Each number is 500 + 40 x the weight over the matrix's rms, rounded and kept within 0 to 999. Layers, rows and columns count from 0. Numbers have three digits each.

# layer 5 MLP down (transposed), 384x96, rms 0.0315, rows 325-383, columns 0-95
484501498513503479452534533559465537479548519465491494507544491489437519490468535535462518535515424474558510532479498457491503484531471431516517451485462518489508483484480543460474531551546490460541467541464507478479511505514488493458487477507499547490456512462516548515488484494480552485
463548537506509456588516491598515478508552471511555517537548480499564401434493510463464520446575422487461476579521517556528492441446476516475521434476600482502452541424486426553474614482519469497547472484517435529489443549430544514480495605471577465497512490484550462466529554479488435605
463482566494513416410435553535521583516626465479469514533474471515431391450503465550568489468473480416476494438460513452526439500532466371481437491482422494597527537453452431429413505540544521497445581485505411423580499487453566514509493462611523469530527537474529485510439554516431453612
477477533492510562524474511528518462506446488510512508509537521493499518521473500468471518515518466474524509468484466513503516506504486502509490510517496496489488531502540481544459497544536506498523494496505472505477490541507466525500499486524479494498433508511493481488516505525506511473
460489486520489518502509526532478505486496519512489506523510504424502502524500490477451544512516467461520495453517485537512500531471480487496511493507504467502492495493487463512481510523485466505530475536521484501468457509505455514492492509500505506527476526506474493473479480514488484523
581562536510508455447567499463531448590509522471533529518419447546511483583491497468475499444469554405430497461504542464514576521529465486457401434448535546560410535535569542464435467446526481543484538443509421540538453513473456546464516568506434554433450435433457524558486533507462510452
443521478548477481501488493482468468525488520489492486526494555568470501510508543487507488543504442515492543500467504489513528512525509494525532523493483488550514482490495465565467468467498490492474522501489473545509504522495543468476510442492484508514509468507521517462482485525531501507
451386515372484525473511464494592500527480551556589530520354615332588427491531454462394453559448476539477520576455488502478505444535478620428450434576435480509494531577496525532492591395450569591527586496490498509431401484552434557449470500516596470429497406488536529499459567490533482570
494503489505499496501500494506523502508503506491507512489513526499495500485493505491502500499500482497506527497495511511482499498495480477496493501501499492485509510495505503496482506486502488498500521504493505518498498518508499494515496512511504493477487503507501508486502513507496497501
513493459518516540560509383414514532469402574472485491412502500517540421469424487451415448526512538523565469405480522482609499563508509534466524621521530411462481399549461529502541577433565462497515524561478549528505507474548487447504480471516525447427510497523462507499498494537569503543
526466533459457502483504532515470514506422461462451542556551525526502518486546503443346399590619447523515536454506409405484460528539544389452497501455550538541469487462489380506571399515532462470518529542567490559482419487519492533528519516577550521455558466488540463463564419443378469451
566504500511531499513484469429514454501462533566494480497448558529511551497427466482483539513466496477490518414416588441492608559615521510416567527432529490488531459564403549447533463527577530435468494535489494475543496527594440454508534520538552495456465448459527531419562501440533493488
440474460518530495529505514452491604477397493555474544494553443622494588457533492516470446435503446491501499507496482518451471506565489413496454539448491490437512500552497463559500482559497564534448545478468522496556597493493517521483525556525455545503505454555482427555494548491578478520
526500505473503488450522479552496514485506486511482517544480527516490510505462496449468495497534475499522574527495487502494513501528475474492523488496493517527506491481538554524478478500496483496484466502500500453561484520477463486492470511548483463501510517488530535478503518509485468471
502510541473480496529494499493559431522417456474503509579513539553525578496508502566472462585528560533559543471521477505521453532485469496464563625428409500508550516517534519493459562442476486444520464554483541470442501528520483518421448511488516473540559495560480523544503518466546486469
528457520504523393496564507536546444483480476501430478477608503552486466556452525496438457523583528434486568462570509516403488483476516499480495492472583488545485470532475549413475499505462537574451456504529550540492462459605507448499413483476559453517593513511426533545468461512505520460
501502480512523497507500511497499491498501500514506492508511503469489499499489487485498492489508484499503501509505481493502508506499480488496486521514492500513528508500522506490492509502509490520508495508488492496499501505497498486508506502495514498497488513491501496479494514506508499503
485498513505477515542515491528495511487497511507513519500529497495529528510451508525503512507500513521478482528506489493505486488538521502484511496464498519511503509503518489514512486516496520503501496503476483505492513531515493520513504490485509495506497504501512497522490508494518515525
440468421493491438449466474510493462475533515441436547392464543473542459461509545542479490522506451544437490489491567435445560436525562475486569478492476539528552514454449600480485474493533594568532476536467519556448488489487533455476431481498520387489567407504557590475536511569511493527
538492533458405478559449497477510593556502503414466484434464480608394430571548537466540528611504394565511574485523517486568510511516508544512541500555523489510542515550493476361476461398443493569540494425488473566468379437472546586412520456522548539537452614447512560579464471590516647605
529534535476524459516561476590516568527492481492602535450502481408540425476467442483520439509506469493476498451516577536482453470527433491511478501443496469568514497457497564421423487530493551575446526553543461442535464421569579432490533573443539522449539442448498479567528526544650480526
507512511547529496525500473515513498452536490486492476505506474527491517510498527489523529483469493531450453485495512513442474511494457505515476479526497475495532496483498497511487506506492457496520548487485482532494483503505503543495489514527488512479479530481520527507509485510485483478
445479501446499424535478478533473482420529442442520583544469504569551502459525506556530584438545508560483477435503558549485522473550587492570545521559546529429453438535489468538458398462468481474453473469555545551429469499417471449441452401529535546504476408443446478375503541500577478609
510474524484485412472553396470469392605546505470528478488525476593527532522446433518464415509480515551532497460503565459529484462508430512461545498418422494516505437527559557494468472547530427542485421431484515516437569467439524407531448580527563492480422589445477557554488551493554516513
511508506499509504504494503491495496504503495500496500503503503502497500483496495499501483492501496497500490498490497488501506491505502495487500499495496494490511506499499507496498501511496479506503503512505497504509502493504501497499489498501497509501497503508493511509496518502504499499
503486506570511532493454479523507474486510561552485464477546502546492525471551521494481464525499509484499490439497530518465465492511501487520483515473489492503468525463509574534482503496463461538485542524496536495488511519530470480508497509514499413480494515564509511515512535470517512552
526456487462529497502558478556543367594621529401477544426501427448515485440463431376574415530522532454498511461488407523520523434473470580529530515537487571559482553445622463476552509625573509566468572428504469555521544456427657453492568624474536465448382410558462553505481498498525484579
488509501503490498504499502503496497494504499496507504498498506492493508500492503490504497498507496505509501497508491499494496496501493497492496501500497496504510499497505507493491507497507492504510494500509490508493506506495499497503508501509501498504492501490505510498499507503506502501
490516496530515500517494511522485490494495504485509500490506524513490494496498507473527483503519491504513511505490489496494497516499507510499471504496504473506522537505520512491480507526501505495506491488518497511503506521509516466507511514500507509519499496506506500508503499531517501497
467519501491498490530519633493501484390519554488513555505612452388462480451495541490451534544487483446416571539487458513502490511541479458506540524399524491542540519522524536460511536513539517546598447498482446503477581550530409528516502564513531521590471550449484504539457503480498553516
450464530552523536578450561484524544587528426578540584534488505444533491489520534481490482504431544429481408459538449459460481516505527512545467489455537431480528523525511519440446553442635508426446507515474475542507493535524516483397543560487654445532516487513548480412495537526535442469
465462486462506485509557506461515514446513528479496475473556495463518512505497499567507467500459467459565489412490547482532492482501503509458528485471478501506510512490508457518492472464519524487507467534535514481469512511560522498496562526478534525521505418484467470553553551496509463590
472517513455560479512557456553526520464541435439443468513480485583430609469573478429474509439501517371484514476552510509494518446442491506506499516513505437541542586423543504441530494625490469488470400453547427468529536417505521463484520420557519485516539465545527526385483459527447570559
495471465466514496480487481468516469499496512543491519542520506438517496453495531494501451474538573493452473440484533446593489482484468477465489521488477565516472490503541501489549497496567495469449514514503499531486519487549493548499470458472559523550508486496437514472487530443500468475
459456471423458516480480537544461470412489434425532435479469465532525545481527448430548543425517450509519564576503486375512361569501515505517431475579563581472452552506443566474593536544474557493563539545463500588572442501485504566471596556555486502516492553536504479510544563405482448627
490467511512468465491495516505468495500518500456479516503524515467476500429457509525463499500491522457496493475487526483515494536517496501494542508487490500512524503494482498533513509474506510498459472500501511499469502533506510504485457508509522475490470498510457477487499488477526522511
513513574463467533522552511466542550534517455393497521575490542468505484524415462464562532452451478552430515440425524578532532510515450390456375490519471455419574643475551471567509509576396595434470354529516526507549507469516582371532571630429554498593475417418446526559531447492600579512
514487498466505483493507499505487491518453511504503504516545530493487503481493503474508489502492476483489517522518475516487508482488481479497476481480497463503522517501505520479476529521520516510500501494507523526507486482506485497532480487542477514530497513514457515501505536532476482492
491508497514496500511495498509500491497499493500499500499498508497490505490491502499492487499514498503509506501502495507486500506498496497493494500502495490507512500499503507499489509504506501503504499490505491506501502507494505480491506495501504497499496501488498500487497501511503506502
391555469510478523424457414480552514536472541567514543405524539449582554492430478515521508583558484508414503513507587542461451528485477540528580528504627438472480503502513448524532509438526549523494546522527408545497440495509506521454549506486526482535554415478520551534564474521476467429
480528479459593496472389527456547539456474531490410512416515385440515484492469536584431453522522409516552515508410595505525409488550492503541544545480489529511494498503576410534495508533548576537497510534622423565552439576513585540434438516471557389443494487531430484539577505531551498495
446421461519474519482504521425488391472434509518522503534534529470493437478460478511441472511493522471517436533519560489568531555482511484460473476479469527520551406508508535563483551555520473435528455541554523536492460504531537481513481472494520437456478543518443514461583534524487480493
493457489543455518493533478510496507482450494560535481508491508427534475440494473470464458535558499571533489522483480506478538527472510513488487519449454506529483483493542519511523536396549593488466506440413505485470503449523552515469526506546485517529498491519471546462505485478506492496
533522504527524497561504424538563528406553472427547564466479497475502509495569466531625538446486507500453512463549459536516535511539588565470507512548480481512473508465420537503460528516475489450488492440452518516528481530486588492457518512543448462529519492571466457510523494517506478463
504488486509508469495521516507472515508504509508507514512510492473497502466507490492484502485520490501514497494512497505503481482463495503524504504512497488497525516504496489509487520509508443508521506497483501503483498490489479485516513521517491519527469509495478520493478504525514495541
492502500496495504499498494498504503497501499499500502501504500507501500504501503503498502504502501498502499497502498502497497501499493502498498501500499505499498501499501502507501500493505503502500499500500498501498493501504501500503501500504499501500496499500499496497499497500500496504
502576521393467509533452524417511484497433496555512493455534453476501441463514504498441418477486404447435583510459465461591475537466536497551509500485513424540443474485509431472468566470466470552474487610519556536471551461410538467534559542485401520477559534542538569529522569567548501408
425463551467492552543486487440522509469414497435485524465418488529537404484499470504523496556488498538546524448455527472462539527509516540447507520497452488579506533484515537530500519480545517551521415465529455511494424485528546490524522549509544483453504436508548510453558561544518530470
502471609493471473429536490441566531549495454581511512520505545458586411453621613501412471478517487510536531463450473531629546458454557522603603634581559549535548591460557486486459528467489437553555470492443455453638454448453526415629541597400543527538438423432441520607510488419514541477
490549476488485520510509500503503524467509502486534531502525508520494472522469479519505503532517486486495505482483515512508487513496464518481460463521491476509514539492498490502494514554469527505466530472483496510518501511526470488463510506492445504486496493512498488508512499539510500480
520516573487478544513518446538409534591601518438562509490545530484497506536497521448507500510474468507625516462544415463481414541434574437461511542493391505437471452557549584505534516414501551538514461460541535520429385438468462481455500546560431546571411500533537399594450465473413438537
385544477525444478494482513499549466494498498540572413656478450526400508470521559475575534529427440453512493423474557508449483469545461430513497517488550518447517480561516394490538420490521496484445628522458515556580455499510563579476523462426503558529529496529527545458436532469490540531
500452433457434517461497511590475468510547491471538541487493515515492522406514451471478434466478556423581592437502570516570536557442455529475574494472458417548482443500517387567544516420563511498478512499572531466502532478524474465436504524498514388493523448575486507473498469502540572537
506501447535500466489521533447480547598454495493463519521479480556526520458580526458453523508545453504511559518453532502398405508570408520533513515515545490510516497567500489481466532544475384419453538465489539515461533525468523480506538529512543497569549457474501441513494500516512486489
599524492533386551431515546465493561547494425490477535568529545504515544602534560445562501523576440540456521495399522509458560538543485522501474501497447505574417479487553574609415596455441469490445405428499575468566551548519431496574400448467564539498556436492477546427506476603429488570
558623487542481516497508447489454453585426507465407617413581451575521523455448535582630504389441504438546501483487538510504553440584524511532501509530604450493581568538404553453468492582472433425589506514428500471466422471511564582586404567546484466467500462414642541488554444548535410469
443527472510435503511483511469524484532490467467488483478509468480492496462535450486492458518515519548513530448458449498542573447536508528494507419489492503481471473495515495528490514449502475477508501500459479510474509506474487503500541465527504481494471508514474482523538484514514501522
498509509486483522500505487505482492497514500510501501502506491521497501498498506486502486507507480517506508510496522475495483507512521499497489502507507504521502503493521487510482485500495534490509503488499498506493485513529525497492496504514477507496509507504519504511510504506500492486
441506472366446553431548410510547628496509621484550467428476514552450519491519495573363429527477531573555577529574453519475482584495422561455490560476553455439521571466491547542513508493526520477488488525499502421549507454549523488459535500633465480579552458515550507416562541475512484474
# layer 5 MLP up, 384x96, rms 0.0665, rows 326-383, columns 0-95
442482510526467561431516504521541557513500511566465427569530569544438495431570519490421491499469595536395454455460500533557486523542484420498475528484469504424516512546522476558552419560447558359441483467432588456539524431510440522511550385523459403464434561530465443606532514495483572540
596532506520496444447603468427472528465511524435480471501374446528563520467510536446484504516427462578522527538448505564584517462485486494438475453544534573409456487554543498522472586469535485559587529438539573501493435536518483550448536413509503513565502481442474578442371551491488552447
533472470526443472501495480487514485490509474464555503490499525482528494483541490489486479495480495537505529506521509469480511492511505481527501463490498526451500482523492536524485479449503512487488496513502488518519476475490485450528530496458462503480543487505518527491523498465481494508
504473494526509514458516482499524482473496476487577512491505517500498486452514524513523483488500481524510517538494500469526455480507528503519481530495536497478484522540478529463471509521502510461498518482503498478522514474496517511494527484474487487452530473530512506487508533497527517528
444571528505535515509535572438463534601466404562416504555398537558496472529511568545626524578563533497443537517413458491485515507468448518606542438578387429454500483490421547474571478566459450548481464409509489541503486526574483598492527514465418533444417504472493490453557535561443438534
540525568489495451497474488457505507477553536489533534504500470503506532475471489517499532473476546480517497479524481482465506503500490512499502504523481506468528536465508497546527475549474504463510491531524496509508505520471531527465498538516480527500476494536485441517506491524494475522
583544474490621456469521527547535477571434418446507551523505540361514328470470468414569382390437481457592501535501465437508515502462485494539650550586461585541431491550483383445533569522560521495433487490569522495646480549460532577438549554457558516475544562464420484534515429502537396386
505491483502498499488503508486484512504495512517495492509488486512490502497522493509513493495493519506497488518481505494494496500511507503496488487495504510514489511506509505508495494509505489500500494500492491495493487487500489513500502501504491510510519510508502491500500492504496494515
530365574405426481455467510498485515488499448477557529517465537530547529520507519537536449573574521477499537524429413551452479463507528482489462425507495534452483536450595490495486464479362488383462471516432466464537552507530509491481491460476527477498455591535482496470551466495434552495
546569445506464411540489438448498543466548474562504487500424470457531439570501602455553602433490564423530519532449533450537568407481541523543493509517532484411504520514513602451590519502497510473402487519520510501502545445503537579469519422471478444574529433549571506512364592487436506538
435489535500506537468455546538506541464519424448474525465495496514453486503545578444544415554412481465480519472497550511483505435432498547545446491545505489538504434444486473488535485510476492491489482489463523544473510555470405568543477451516452509516573518509474398458495535502481556431
509540514495491486441477520453498515553557503495499501467394607616455509531476464455561511456487549551492423557509508506513549538441445468509560519524593558473440493457470484516452511460506511479519577476490448510568546544488474483420483440436476506444544491539536560491530479487483535543
500495452511502488516490549552511465497505512516511503451534464531505495475562532580496495503491540471475476521523503511478476527465506566519477485490499503497485470486517506493533545531463486504501496509508526533450537485500495496487478471458532592485507488513496494509511484506513529526
520459546509540530464482460530516477463501523507467527487426553503442543475439473520459469476444461487491554531468537463472530467502499439530511482611519428531564480504451525508535492630476441479464538484436582552529476465514480486556495463514458561494478533541486455479516445594457500539
516581535505518439476588459473519515511459463512555509505492504576515488492475482513499479485472542463509511526428546508567402525487558482482496457518436539454542417503500516499499466432478564544534572495561388493482502475500548516541428445474511528456435516496551449538434406482500410482
496503511484486501499506482510500514496495491495487496491503497508506503505526508509515508512496492496499487504503500511475498509502515511521508479482503501499487507512491489505487496496498493507487508491509496498515482492513501505510500495499494502485507494500493508511502490488501497493
523505483525529500481471499493507482490482516498496506483487477491483478483516491498500505474496492472508523486475483484496493504477517509514498507503483488489505478477489504510488508487503524508505510486514483486482478505514506463513497503490484503511512512492493498479507512480490479462
512503606454453474470400487399524532482360518520538576518506478540574455558456541493574552495512502449466537489464551521475459512463471468539423543502532508579506577515528482456520472549478547536498489530535560542531482482490431484512499457549522461522479625527460487533526522497507492492
506616511622481388465507633543472413556434433430546462530397535525519467462545481434435490461515538555530442556525467514578471609508525589523589591492564428484542469494420492446498503458429425500518582477434390540380430512438493597567454383469471510436537529441530543590502558516474545384
505535476534563487463453469475478546507498462539514490505405470483392462566575547488418494483413493570394586515455513574471498478489472506542522455468504505391417528504516558495576511461419489542476529490417473537509482548407425492480564412521529542517387495447503510449496493462442498472
512460519490527510477500492509502526513487510534516508496511528473521475525523502485483512518514497458599473542505501523496515498500488473480497500514511523499471489500490541496508499535472508500493482496499551472552507456469502474501528497560524537516497445492469455526486454490498507513
474478486596564509423470582464459509607481504485468481456451449438555519490466539448489485552498473469549479545490472478562530448476462481507514458421533457554536503546508462434430579538476533523511498441429462406504523557479473512459418557436564438427550483480563532484556413409368545427
481524465542492528530460525519521546517465506548545416486413457454546412463497501425453541483514484491497516483532412471464374517556505509516501483508534527515541533497415522512487513421405528500532518383543520465583561548462479539538456473377513497452433485544427501529464456452499448488
501504500490501500494509501501494508493499505507494505490505497498502501501508508501492502513494500503513507504501501505494504514502502510516504489505507499504495495496499500508503489498498504503501506500494509492497493507497500507507495503505506500499501498489498495493507489499498496497
483537481511503493483481504446493473528473524542455527460452514488477466487519492478496487469503490505510489550494537502495434556475490523516493510526530523518481494517496476415525471527506472549535497516455460533531486467469466531480459506495517473514481525502505545559538506519433494536
461473497446492401526445461378553543481383538467504446608507376469377551491531556561474493556439415521520395557472571404496538471513581560479422408584499559482546557537527563590575418477529601483457529503500384397469491419449491517434412510530553510531563392472451534490545461463459528532
509493497496499500488502505496507503500494500500503495501505499500503499492505491500501497505501498491500505500492501506500500510495503494508504499501496509505495508503494491504501492503508500497495515496500496498501507492509506505497497498502500502496507498511496495505504495499496502492
485493488482496506482500505510511519488477508504507500502504504471519507500509489521516507530495505506496499496520482508503484493503493483507525497474506512501490503505486479525516504498534530514475505508497500512511513483514482503497471499508503507471487503512497491500486492512489515510
503511570506451497514453430539514515562468449506571501492461505565471539455558517508537454498486608528523454491533443441456406481502521472534448447549476487534443464527563541513602446445457479475422496448508505501517456452468478453437444451449473542513564455467578501455529535478510519460
517486555538484499472592458530566503460388534477443525585525587416411474504473551455578509480517535454459478557575457418527467546559558567566499548464516595588474455567463519503507506468556591475502542436594485466452458498501437515527522471470439523509551381482497521532524496516493529508
512531550512523522505421523512509483519537452478559490532497501514497497525543515460553493489459543505482536542414421518494479474535480496501505527515520507469471468501493533487483545464527530501537528458444507505545529529532548455545458524553455520514455493489493511526474457494474484485
527512489461430596525493556519534514524506516492523448541512515467437453579501546456504521510421506500470497486460532579507490467590512563465523517568532514469509520532410441601456450395401454589485584567558511456488496561515528524498595597399507551571514533522424533571559513497469518517
454472469522525490455512450552514477489558514468520482518469538557528528489566521452486504534496487514440520551421460506477480442473531480515500468461533499470499524498496491523527502475420497461534525471517513487517496496493549510508456496486496527485514469538519530501577510555524484522
464558451490553455576493483610506446606479586457462545495493530529451465600576498506435588537511551506440449399512528579553536400509459523553438446571539609361440511545551484563580346547505471511490458510517486520515522420506551444516559464530459605534480394484481527588469470531533518514
512503493519502481487506496488528479485459529436488526528509490489511491524486538481530533478538510515514510496483502520534502485499491505529461523495508454477472507510510499515486502520504513478481480486507475490532483480491508507478515507507461512498484535473499496493502523501524462495
533461453464454411420454598522541501487499524523505592464510493496572518536535405371463463579561547462467498572658483521486441471517512502546592513560529445498543507493432471458525619475508556524501520500509554400407510375564488483485618470463513527430450486489569463608485434482356501539
500517498530510521509500523453494503498492507483518502491459517528509509472526526496516483523517535512496492493502503491515489534492524491492471506484528512486485500509504495521487435470479478481487514503515494492502517496527491477483510520489507490460483507472548483492511453506497510549
510496507497492495496504501500502505503496496501510501498499496498503504498515505499508500505499498492500503497503498507511498500490502503507508506497495502490498509504500497513502488508505494508484502496498494504503498496510496510502494498502503494499502495507493501512506496497499503496
581580559488481479433488556492432440450484491499465575559562543525426455529501539508497587477512487467454524506485487568447498480483498515474475421584433547435519507517495538506522444575568500473460555520445497496543545466463397462509472523456489608445506474526479533616416458452421500489
449412476500553523528526488451507530551502548521474507506454511475498478543485441409510390594458436460440527576601460531576515495480492538565461444423460529479519447426410540439480431529449531549470484525587492443417538516419483590481447518523478445517463552429483524541467441486585503491
548599506560515505464498517495537533505487474538404493431490559554490492485538469546465488558449457507490441505458462491480465532491500457459523524460447566550491511520423467459507493575472563487505541520494549461505469540518486530559502544469431499468506537533485499501534425529518537457
497480523518476477472351508511560485563504516479469530492491522497510514450517496492502485505513531484517501497507546460490447461556533469510517579504519462463504491491507513448488451514465528526526451523513474470512461540499441529555497464528507524497490498460493493465516501529460566513
495461509474465505545541604533486475524461515498531542563535455570522545489595595470472447506450476517491598515498513543526460513526485536507475503483493505434483535516478481523525475495569510505501525603455599536573529493540463602467452515474518531625497525433510468529471569448522471477
488495504488522491463509521483492498498501492484453487469523512501497495475510520502519494485470507473506490509493516503504494530506513479538477527488530500518502521512485508497486484499496495479494505500504509505510473449508493522497473506518497491462523492484521466497511513500515495505
505498501500502499502501504500501495502499498500501502499496501502498501504499497500502499497498498502498499504497500496499501501500502499497500503500500499501500497501499499501501499506501500494501498501500503501500508500496502498500500497497501499498505502499502502504503502498497501499
543426544588482511499412591564478512468488551531547435493395536546538511561440415549458564482563456463522578561465491499510491487490467569455491538590593499460513465471469443563486396539410468507567562494538443540411529538466438500547451509577583578464545571437468451530474446504506504559
532534481494499484508522540548468460476406512617497496559497452533510530505484476407520491457551517534518495543524518529554543477500483459442528445490455541395493465516429490497510433537446485478530499554540612486532528495512524529498476551489494462470452513521527445466514464514537555437
610533517489514504544410520438510460472409500455521399526492481497535431585521502445533538551488493450511445578369510515445551369463540574414518445587492501535476427448475507411620557430540511612434481456484517503561560509424482502558540567478533581475462549466516534465512428505577509513
515491553501501477538502492456519483495475528479466470531500505503476485494503538486497513523457559537490477513508517484490487474503525495504491537457507502498502487533517503527458463464538530496557473534493538503493546518491508495532498469494537501552492511507513528516499492491497475510
483595516518426533430441438487578498472495586542578481535433544496508454516537450489470509433411496461453603477547474458580560412597512470452460434499377471500423552565460439503553497420456598524438648443589506477454431471436416542436550510556480538544411489572482489362505460514530458457
637557528494520457574452550483529497454451552438510546386429554489452521545502417522499483440410486493519510561478465482464541579507506604480495555562476499536579470507416486467553527477473467514483479550476433526494585499574501524448435487492586451396528524528454508453461487437532429531
458494481549460526431535478462521475515468523499498496470437562505483434566542572518437528490357440536439472559443456460524491419567512482463468539530482514558507452503507471538537479540480486565434481577522423523509536446552455501626436511526496541455413501453532448582488485483468515477
533494553526503537550510480489432509454529420435536480491501472433486462530484540497505525497505512459542473547467534526509468475553567568507391498545461463437474500559454563529505493473417524555510527518496575480435481490534526568529460538526499484443397533560518480504500417511519451481
487451467458421468523425614508516588560515442542441506598532520499513514504510474539606407432528543401397478410547405612529578503518521417495486406519490506480510455431571481587466450449512503430452505548489464497534482498574425511577492445469547510419522493441549562510574440440457412517
465431496492499512529491540520461453571571532490547447485444523494484482451516498508460405554531595568482604532414504459522546501496487566475545567450481521458382412405455480469473517462515444429523459464602497511574553512453457539498593489416409466511567426517472497446452413529397606594
515437540538529505481555451528498531506524542484490510504474486454485480501503472559489476506514527455514477550563542526498535527475523499520495507573531470544498509564523476454498488514517441488494504483457471447487484498515518506542473498500537550509527527477541502477492521516484491463
511499507517506491507493500498490483512501527505490514485507507487506500505497487526508502492485516490499502487506483504502498494491485506502510494491507489498487508500495524492518519506491507488497511505496487490484513488470497517527478496495504508540485488518487515476495497484497497488
597531500516538389485539461524528472512472472468512448455492529462412501499508544501459513532518431407513531531431433596525564411484454499596545511439600484656541505375484534430543517486500548514470529508440473509531438429488461581457509462393444537467538498494510536453508542409489452459